Weights of a small GPT-style language model, trained from scratch on English Wikipedia: 208M tokens.
Each number is 128 + 32 x the weight over the matrix's rms, rounded and kept within 0 to 255. Layers, rows and columns count from 0.

# layer 3 MLP up, 576x192, rms 0.132, rows 84-100, columns 0-95
[[113 121 193 114 172 147  85 118 189  93 147 147 129 110 127 174 148 118  47  55 106 139 127 163  88  44  87  78  89 120 115 144 113 112  84 171 127 145 148  98 169 156 138 132  98 118  59 139 132 154 133 121  73 129 128  70 139  46 182 109 136  69 102 112  92 142 109 117 124 164 188 124 153 118 150 128 154  99 116 149 181 163 155 148 132 106  94 115 178 109 126 144 105  45 106 154]
 [ 88 144  99 140 142 151 183 160 110 103 108  69 171 179 122 136 147 158 130 170  65 128 167 145 158 143 173 145 141 157 121 150 100 141 129  97 161 130 205  99  74 100  67 132 110 114 117 125 125  75 160 183 144 107 138 167 114 105 132 138 104 146 110 147 105 152 138 202 136  97  95 144 145 107 145 127 128 166 116 112 130  91 119 107  92 127 155 119 139 134 163 147 160 164 175  97]
 [ 59 136 188 123 104 167  85 102 113 159 140 102 171  91 142 121 143  94 167 125  83 128 152 187 159 118  91 123 163 151 153 136  64 100 229 162 138 107 139 135 146 162 116 145 151 141  96 162  90 110  73 127 129  60  92 151 124 121 129 183 132 156 176 140 138 182 151 156 161 156 138 146 136 158 130 207 127 111 140 157 147 172 128 120 109 158 168 110  93 159 212 192 203 147 122 105]
 [102  98 123 147 200 119 122 158 106 109 103  63 218  97 182  85  97 117 130 144 161 127 101 103 114 135 180 142 104  56  94 137 104 167  86  95 143 130 134 163 129 119  67 140 162  69  76 162 189 109 108 101 120 180 142  99 104 146 101 122  87  98 131 163 105 103  88 194 169  98  91 169 109 168 143 160 126 161 157  81 181 150  87 122 139 165 165 153 133 199  79 159  91 105 189 129]
 [154 137 148 104  96 138 144 141 109 162 111 134  97  94 132  91 138 123 144 162 122 104 115 161 111 169 102 155 206 143 155 173 119 116 113 144  91 146 143 101 194 144  48 142  98 134 165 120 119 126 198 167  96 134 103 211 138 134 143 155 140  79 132 120 119 101 123 213 138 136 171 146 131 113  97 133  83  92  90 110 130 109 172 146 159 159 144 108 139 166 158 148 139 164 104 144]
 [ 64 117  88  97 221 154 125 118 141 153 133 165 101 120 110  63 106 122  93 102 108 148 130 128 143 125  80 160 150 147  94 129  94 118 138 133 174 160 124 141 117 138 113  57 131 136  84 119 125 143  80 190  65 102 123 150 143  94 149 151 120 141 149 123 103 110 125 109 168 124 162 109 128 100  89 149 134 140 160 148 124 138 120 156 129 136 104 207 114 157 143  90 169 127 127 142]
 [136  68 138 116 160 105 117 110 102 114 119 142 199 146 171  86  71 174 115 116 153  92 132  53 162 114 124 173 131 115 135 116 108 128 127  70 127 120 139 130 150 163  83 168  56  65 121 143 135  80 112 115 171  89  96 110 132 109  76 156 168 158 107 114 126 117 103 143 155 156 105 141 131  81 148  95 109 135 126 127 155 112 147 151  56 106  87 190 106 128  71  95 116 101 149 178]
 [130 205 129 107 151  75 124 112 138 111 140 148 147 137 124 181 160 110 121 128 121  90 137 128 145 104 143 118 125  81 117  84 140 145 102 152 138 173 144 115  80 167 124 100 172 140 108 121 138 129  79 124 112 146 125 142 160 109 136  87  96  36 113 164 111 145 158 104 150 146  91 194 189 129 171 151 115 131 123 155 172 155 140  77  99 104 142  83 159 230 102 107  69 109 105  91]
 [136  95 106 112 184 158 140 134 121 142 151 118 182 149 169  97 149 140 126  71  58  98 129 119 137 104  99  75 109  72 154 130 147 165 171 143 107 145  98 138 170 113  71 152 143 109 119 118  95 133 210  97  97 132 117 165 126 148 159 156 115 177  95 147 128 190  75 160 100 100  93 108 149 163 107 160 127 169 106 103 101 162  90 170 108  80 160  53 150 145 149 141  82 135 177 120]
 [129 123 188 132 141 121  97  93 102 143 117 114  92 134 117 114 121 128 142 137 132 103 145 158 145 146 161 106 161  79  92 104 112 152 123 177  69 175 141 112 117  70 110 128 110 129 115 113 194 125  95 128 136 120 133 163 158 104 122 153 117 172 122 136 174 131 148 111 151 113 110 111  63 115 132 169 156 114 135 104 180 147 104 148 153 196 103  93  69 130 141 132 123 159 114 183]
 [131 158 125  94 133 103 115  96 166 114 120 103 153 120 140 183 186 137 189 146 113  93 122 141 112 152 164 136 131 112 144 155 118  98 145 128 131 174 117 118  60 152 121 118 163 110 153 116 136 176  86 130 138 118 173 153 123 159 132 128  84 156  93 104 139 155 119 156 114 101 103 154  79 109  87 122 142 123  66 125 131 164 142 121 129 111 123 144 172 135 123 124  77 181  87 151]
 [171 158 152 160 122 129 122  96 103 140 176  74 154 182 133 141 119 119 188 149 128 165 128 143  49 111 166 145 158 125 117 108 134 157 111 117 128  97 121 142  88 165 110 156 152 157 184 108 123 108  94 125  93 170 139 100 119 146 125 131 119 128 100 143 106 152 176 106  97  89 123 126 181 135 103 114 169 132 123 116 157 121 155 160 155 148 138  96 170 125 118 185 129 146  89 137]
 [152 145  28  85 135 116 127 140 128 105 154  82 148 181 108 133 145 140 143 106 101 136 108  77 107 171 138 138 118 111 155 177  84 164  89 165 130  95  98 114 166 141 101 196  61 132 134 133 116 100 112  91 150 129 107 103 143 129 158 114 116 139  60 129 135 164 147 145 179 151 133 115 170 136 169  97 128 168 106  68 173 138 133 124 110 174  97 103 138 168 144  65 122 159  67  80]
 [143 127 116 103 128 132 140 114 110 106  67 127  85 130 152 103  96 124 139 130 106 160 163  81 154 141 140 209  99  77 148 119  95 125 129  95 109 145 158 162 143  82 192  85  89 137 145  83 109 205 152 121 187 159 130 174 151  77  96 108 151 129  62 112 168 168 105 184  79 146  56 129 106 103 146 103 134 148 193 111 101 123 156 136  93 111  95  86 126 127 168 120 129 166 106 147]
 [136  78  67 129 163 159 127 107 143 156 114 138 136 141 156  77 151  76 122 142  59 133 187 146 144 112 119 120  73 115 100 116 161 144 148 139 192 131 163  79  99 139 146  86 148 148 127 158 156  94 133 137 148 143 115 145 111 123 103 115  65 175 103  94 104 131 125 148 131 109 185 159 148 154  53 141 193 151 144 120 127  95  98 101 192 154 166 141 148 121 128 117 155  85  90 112]
 [129 138 146 139 155  69  91 139 194 116 176 148 117 128  97 116 134 140  49 139  80 102  77 100 117  71 116 129  33 149 125 144 130 125 130  95 126 141 145  77 123 141 109 110 128 164 106  87  74 122 163 123 100 122  75 180 146 148 145 143 139 123 136  65 121 116 112 111 170 150 213 139 136  49 128  81 147  90  68 196  80 137  97 138  67 146 106 174 159 159 157 105  58 123 138 114]
 [124 141  99  87 105 111  92 195 154  86  80 129  59 169 126 155 126 140 166  97 123 153 104 104  74 180 171  93 118  92 141 109 131 203 115  91 112 173 113 116 155 117 142 126 115  84  87  78 102 140 142 113 113 135 103 106 130 144 130 120 143 125  65  80  98 103 141 146 122 178 119 139 182 174 147  72 126 116 106 150 114 126 122 168  99 145 168 133 175 168 110 138 135 133  88 108]]
# layer 3 MLP down (transposed), 576x192, rms 0.117, rows 84-99, columns 0-95
[[173 123  77 129 150 124 175  96 101 176 122 138  80 159  86 167 123  97 177 140  73 142 113 168 148 132 127 112 159 162 152  44 165 141 137 120 137 109 129  86 178  55 117 151  89  85 145 170 118 119 105 119 161 147  80 212  82 170 145 115 159  99 110 106  67 100 127 118 134 165 180  92 197 173  67 126 163 175 142 100 106  99 138 140 177 138 129 138 125 162 142  90 105  85 110  95]
 [126 141 155 115 100 118 120 108 159 131 121 150  86 122 183 111 132 136 124 143 165 103  90 139  84 119 102 131 117 105  88 134 130 131 130 172  71 124 124  91 171 155  88 136 126 112 112 148 119 138 158 168 149 132  53  92 123 137 159  77 122  36  85  92  87  92 109  77  93 108 161  59  46 135 117 155  86 164  95  86 146 149 139 152 172 123 110 155 140 150 148 140  73 135 112 129]
 [ 96 198 180 118  80 118 171 191 126  88 142  29 154 167 129 146  75 136 104 127 122 114 114  85 152 120 179 123 135 173 122 142 164 172  93 100 150  90  89  97 102  56 165 181 139  76 101 156 131  70 151  94 126 108 165 145  78 153 122  99 148 143 104 109 125 124 134  96  63  88 191 124 185 191 190 175  99 186 150 117 136 102  72 152 118 135 111 143 117  79  63 117 100  55 153 169]
 [125 152 142 153 157 118 125  85  57 115 164 133 100 147 117 122  79 141 132  88 147 120 107  92 126 124 106  83 138 174 187  76 135  75  73 154  99 102 135 123 137 151 135 109 159 146 169 111  72 140 136 114 103 184 122 165 136 172 110 103 144  85 122 105 142 155 117  79 132 181 164 130  97 105 144 166 155 104 148 152  37  93 159  69  68  97 160  79 106 172 109 130 118 139  62 126]
 [119 145 103 156 146 141 145 144 125 111 114 118 158 144 151 132 111 152 167  86 178 106 140 151 122  88 147 141 125  99  54 183  89 112  85 146 170 147 127 179 112  74 108 152 134 143  79 108 118 128 104  79 111 123 113 107  98 137 121  91  93 115 161 117 150 143 133  97  95 153 173  87  71 153 137 145 165 231 157 149 153 108  73 158 157 128 111 137  90 139 144  83 139 115 132 147]
 [122  86 161 122 128 109 116 119 145 163 113 155 132 110 135 125  80 144 130 142 110 127  98 123 145 112 118 146 119 187 117 179 105 123 130 130 147 154  96 127 162 139 115 204 175  71 116  63 145 184 127 106 115 147 156 173 181 146 163 123  76 128 129 152 144 144 122 143 206 126  94 127  70 146 105 150 114 135 144  75 120 144 133 162 123 174 109 122 104 111 116 155 115 111  84  92]
 [159 145  92 157 168  86 146 156 134  67 141 146 166 167 129  68 147 151  79 124 136  45 125 129 117 137  92 154 188  91 112 106 103 136 135 157 133 127 122  51 145 126  86 128 145 128 117 141 132 137 175 129 107 173 167 131 125 100 145  71 140 115 101 126  87 135 144 108  31 132 143 134 106 139 145 152 104 124 115  85 165 188 151 109 134 176 148 139 157 157 133 186 104 140 153 169]
 [189 113 125  99 122 101 168 197 158 125 118 108  96 106 147 141 125 125 141  81 187 143 122 119 106 107 183 117 108 137 125 127 136 158 142 163 135 113 127 130 137 208 150  67 115 162 114 156 168  64  81 133 127 135 163 100 140 134 134 193  73 165 164 102 159 123 131  75 132  94 132 136 149 108 127 142 118  80 104  99  73 146 136 112 154 100 106 152 142 160 100 168 172 174 100 111]
 [ 95 113 124  94 117 160 108 119  43 110  99 130  98 143 124 164 122 115 127 123 190 160 124 141 145 101 118 187 101  94 119 139  77 123 153 124 106  95 140 126  90 197 132 100 144 156 222 160 171  63 107 162 143 150 160 131 116 157 113  82 114 121 158 159 104 136 163 101  98 149 117 154 133 137 177 110 102 155 132  77 147 156  72 114 114 187  98 161  90 151 129  96 156 132  61 109]
 [111 130 178 124  91 187 133 151 113  92 151 100  95  46  96 149 157 141 103 134 120 102  99 103 115 146  86 119 131 108  83  86 142 171 204 109 155 196 142 117 148  89 115 109 116 116 164  95 105 146 128 198 184  81  94 141 184 190  66  81 123  94 164 185 131 104 164 138 134  60 144 137 135 144 134 120 135 170 129 158 104 138 131 172 148 159 179 141 149  68 164 123 146 134  80  84]
 [122  66 159 140 120 173  25 122 170 142 114 156 129 182 169 126 110 100 164 151 130  87 162 107 171 117 115 109 162  55 157 161 160 157 165 100 127 161 126 114  99  98 148  89 146 177  99 103 149  83 156 119 191 121 184  96  69  94 107 117  62 115 136 123 153 157 133 125 115  77 114 148 138  87 106 125 141 158 140 133 111 194 117 128  90 103 154 140 188 126 140 150  85 183 131  41]
 [ 96  64 128 111  76 134 130  71 136 148 153 144 151 106 124 156 117 147 112 135 136 171 107 128 137 159 104 162 167 134 154 158 133 139 186 146 154 120 194 150 101 130 163 192 131  97  64  71 155 172 135 123 123 169 121 152 180  87 133  95  97 155 126 158 144 127 136 111 142 140 136 112 157  90 153  57 155 134 110 147  92  96 100 119 108 164  96 121  85 133 104 158 137 120 148 179]
 [128  93 121 113 175  69 133 127 139  55 145 140 134 126  90 120  99 148 160 141 139 126 121 162 151 152  86 156 112 157  68 117 131 129 192 137  83  83 102  97 126 171 110 171 184 132 191 110 162 132 142 117 161 125 137  85 107 129 145  71 105  97 173 190 169 160 104 134  96 132 117 142 150 133 169 172  91 122 124 145 122  91 122 108 240 120 138 113 188  60 140 119  31  99 118 178]
 [100 129 160  83 103 116 102 179 133 129 123  84 111 146 105 168 133 119 136 154 108 131 109 137 126 115  95 104 152 134 154  90  82 114 170 194  90 127 147 105 149 158 121 140  79 138  65 157 155 123 166 181 140 120 166 144 172 162 137 121  87 178 150  74 141 143 178 118  79  84 132 170 117 108 114 117 113  55  69 113 216 156 135 135 131 122 122 116 140 132 132 149  93 110 132 187]
 [148 135 139  80 130 101 140 129 156 116 152 134 125 148 122 143 118 140  91  54 162 146 117 104 123 184 110 109 121 116 173 134 136 170 121  90 124 139 135 137 195 120 105 222 132 135 104 126 135 133 123 140 149 133 127 119 147 106 132  62 148  94 137  95 109 104 106 141 132 160  95  84 138 204 142 110 131 128 167 113 162 110 118 191 147 122 124 157 158 134 105  94 104 153 141 172]
 [101 122 162 127 149  93 145  93 144 141 107  67 115  77 104 160 135 170 124 182 133  78  65 107 156 131  98 149 113 134 172  79 173 103 144 134 102 175 116 112 146 145 109 115 143  89 124 171 111  80 132 107 189  92 104 106 147 159 111 153 149 169 128 117 126 119  76 159 120 112  93 139 104 151 131 159  79 152 175  68 150 117 150 121 157 111 109  52 118  77 121 139 194 125  79 112]]